Weights of a small GPT-style language model, trained from scratch on English Wikipedia: vocabulary 1024, 12647 steps.
Each number is 200 + 20 x the weight over its row's rms, rounded and kept within 0 to 999. Layers, rows and columns count from 0. The size before them is the row's rms in percent of the matrix's.

# o: layer 2 attention output (transposed), 256x256, rms 0.343, rows 168-173, columns 0-127
# v: layer 2 attention value, 256x256, rms 0.0766, rows 169-173, columns 0-127
o168,096,228,184,215,202,203,180,190,166,183,211,183,214,201,199,200,193,187,177,205,227,229,185,204,179,188,227,220,217,192,189,219,191,247,186,237,235,202,229,227,193,198,261,206,170,204,208,195,212,181,209,213,200,244,194,242,186,166,212,219,199,209,188,192,196,172,181,210,201,188,229,221,240,242,199,207,229,186,185,187,187,226,223,212,201,236,175,213,181,171,172,190,189,180,199,184,178,200,203,188,204,207,173,229,202,210,189,213,216,197,197,230,220,196,193,205,228,189,199,158,191,207,200,227,187,181,178,204,222
v169,113,217,231,206,199,210,241,245,192,224,180,202,214,194,202,217,167,224,198,167,196,157,188,213,215,196,216,193,205,219,225,202,185,211,229,186,211,187,171,209,184,216,226,210,149,174,231,182,194,191,201,196,180,200,231,208,205,203,199,217,212,182,178,193,194,204,208,242,203,204,196,184,182,218,175,191,183,221,199,208,209,222,210,219,208,231,178,240,185,205,163,186,199,199,208,194,209,227,184,190,218,196,226,172,180,182,217,194,190,173,166,159,192,197,202,226,195,205,198,179,197,228,180,235,154,224,217,196,215
o169,110,214,206,213,202,202,201,213,215,180,222,216,188,189,222,180,186,205,207,227,199,175,188,203,218,206,211,184,186,170,159,193,196,199,193,223,205,235,168,198,209,185,216,196,232,201,176,219,198,166,187,192,205,171,206,192,185,209,213,173,231,216,169,224,192,224,195,205,179,218,190,185,199,166,228,219,177,179,215,216,176,189,217,213,202,173,231,192,183,212,247,205,214,174,204,184,200,171,194,209,191,181,150,221,182,228,190,208,199,259,232,186,180,197,192,134,196,192,213,190,203,185,214,173,228,220,179,206,163
v170,117,192,216,213,175,201,181,195,171,199,197,192,209,208,210,213,202,165,209,240,179,196,194,216,191,170,207,202,227,161,217,205,205,224,210,145,180,219,193,172,234,225,188,229,218,196,194,178,170,173,202,194,169,202,205,213,161,214,205,214,194,208,182,205,203,208,180,215,203,234,198,197,204,183,202,226,161,188,168,187,175,216,213,216,217,213,192,187,199,213,210,162,215,187,188,185,174,189,190,244,201,192,239,193,218,205,201,227,204,182,179,187,182,182,192,162,232,238,230,212,233,196,225,196,168,224,219,196,186
o170,120,214,166,191,220,202,217,227,231,184,178,181,197,185,223,189,222,197,234,199,187,238,188,198,229,190,154,169,175,194,192,202,181,228,167,186,211,180,200,205,208,213,195,161,164,234,204,203,236,185,205,206,221,187,218,190,217,167,190,184,180,198,223,190,155,176,207,207,213,184,193,197,219,200,175,159,218,188,233,202,224,204,176,168,190,200,216,225,198,185,197,206,200,201,215,198,193,191,229,164,196,202,197,231,201,202,179,208,204,187,190,201,216,211,163,220,203,210,185,200,191,199,205,213,232,167,162,215,272
v171,109,196,209,172,168,214,217,184,212,194,170,186,188,166,215,219,174,173,224,210,186,187,150,201,173,193,193,168,212,199,207,207,192,220,204,199,221,169,184,216,225,204,194,191,186,193,222,204,200,222,187,194,185,217,160,190,209,215,180,185,193,212,167,219,239,214,188,204,171,195,233,247,197,191,193,206,193,188,235,216,199,211,207,216,231,192,215,215,181,169,193,207,201,237,235,203,181,200,190,169,206,219,194,192,231,230,197,205,149,241,178,196,215,207,172,180,214,220,190,206,216,187,212,187,180,239,185,208,194
o171,117,216,174,220,163,208,200,227,193,197,196,191,192,162,173,207,195,234,178,206,197,202,217,207,204,217,190,187,176,172,175,212,200,193,207,206,201,254,191,207,183,167,252,207,225,187,217,195,211,206,202,202,196,177,230,169,169,217,184,176,202,203,181,190,222,236,209,232,172,185,168,162,202,193,194,188,196,232,194,197,220,187,191,160,212,172,197,193,232,220,240,182,218,200,204,190,185,176,176,214,197,198,196,195,205,196,209,213,218,208,211,211,208,237,175,187,212,202,243,193,170,188,146,196,224,192,180,191,236
v172,115,184,216,212,169,193,157,207,186,220,187,185,228,192,151,217,203,183,189,206,244,191,206,210,205,223,196,184,219,206,205,213,192,206,168,189,223,203,214,149,165,203,217,163,191,183,199,201,248,176,174,188,190,180,209,174,220,200,211,208,197,184,210,214,204,195,210,193,220,206,211,212,162,186,170,205,195,205,208,185,189,214,210,204,186,197,184,211,194,217,183,212,176,227,180,191,212,173,182,204,175,186,200,180,213,211,226,162,225,199,176,196,211,215,215,187,195,173,192,204,230,233,208,243,234,202,197,177,248
o172,120,188,193,212,242,208,218,209,219,211,213,199,218,192,231,183,204,194,221,194,196,147,194,213,207,200,177,184,173,226,225,192,192,143,218,179,216,174,190,251,243,198,195,199,198,163,169,215,162,195,218,220,194,226,173,223,204,227,198,184,188,191,212,203,200,193,167,221,193,224,210,197,182,200,229,215,219,218,180,207,199,215,192,206,195,207,193,209,206,173,212,189,220,183,216,248,220,184,204,203,201,157,232,228,206,192,197,208,196,237,190,207,203,202,227,200,186,205,199,200,188,208,178,179,195,177,191,224,206
v173,120,236,198,222,219,164,166,157,202,192,186,196,233,207,210,177,207,231,208,194,202,187,159,222,226,171,214,196,176,217,185,214,178,184,175,169,194,199,192,206,170,176,208,212,212,203,190,191,207,190,220,157,162,217,233,227,211,165,205,199,203,193,199,245,193,164,183,193,194,167,170,177,181,219,187,189,210,178,204,236,214,208,207,235,173,174,207,184,183,204,193,185,166,204,205,219,204,206,185,220,162,211,208,241,165,192,208,214,195,203,226,180,185,215,169,227,202,196,192,185,192,178,204,181,198,169,198,225,167
o173,123,205,203,175,164,226,237,226,195,197,167,193,185,202,189,228,197,188,231,217,209,201,211,186,195,209,201,220,212,190,243,208,212,214,205,223,177,190,238,191,201,199,213,177,221,206,177,206,193,186,204,219,227,179,216,192,192,168,199,196,188,213,180,178,166,176,207,202,220,215,187,219,179,156,208,202,189,222,178,216,193,203,171,204,228,239,221,180,206,205,182,228,205,209,219,220,198,181,220,190,216,176,236,180,225,222,206,197,195,187,206,209,199,196,215,186,186,196,166,197,190,200,190,194,189,181,223,175,228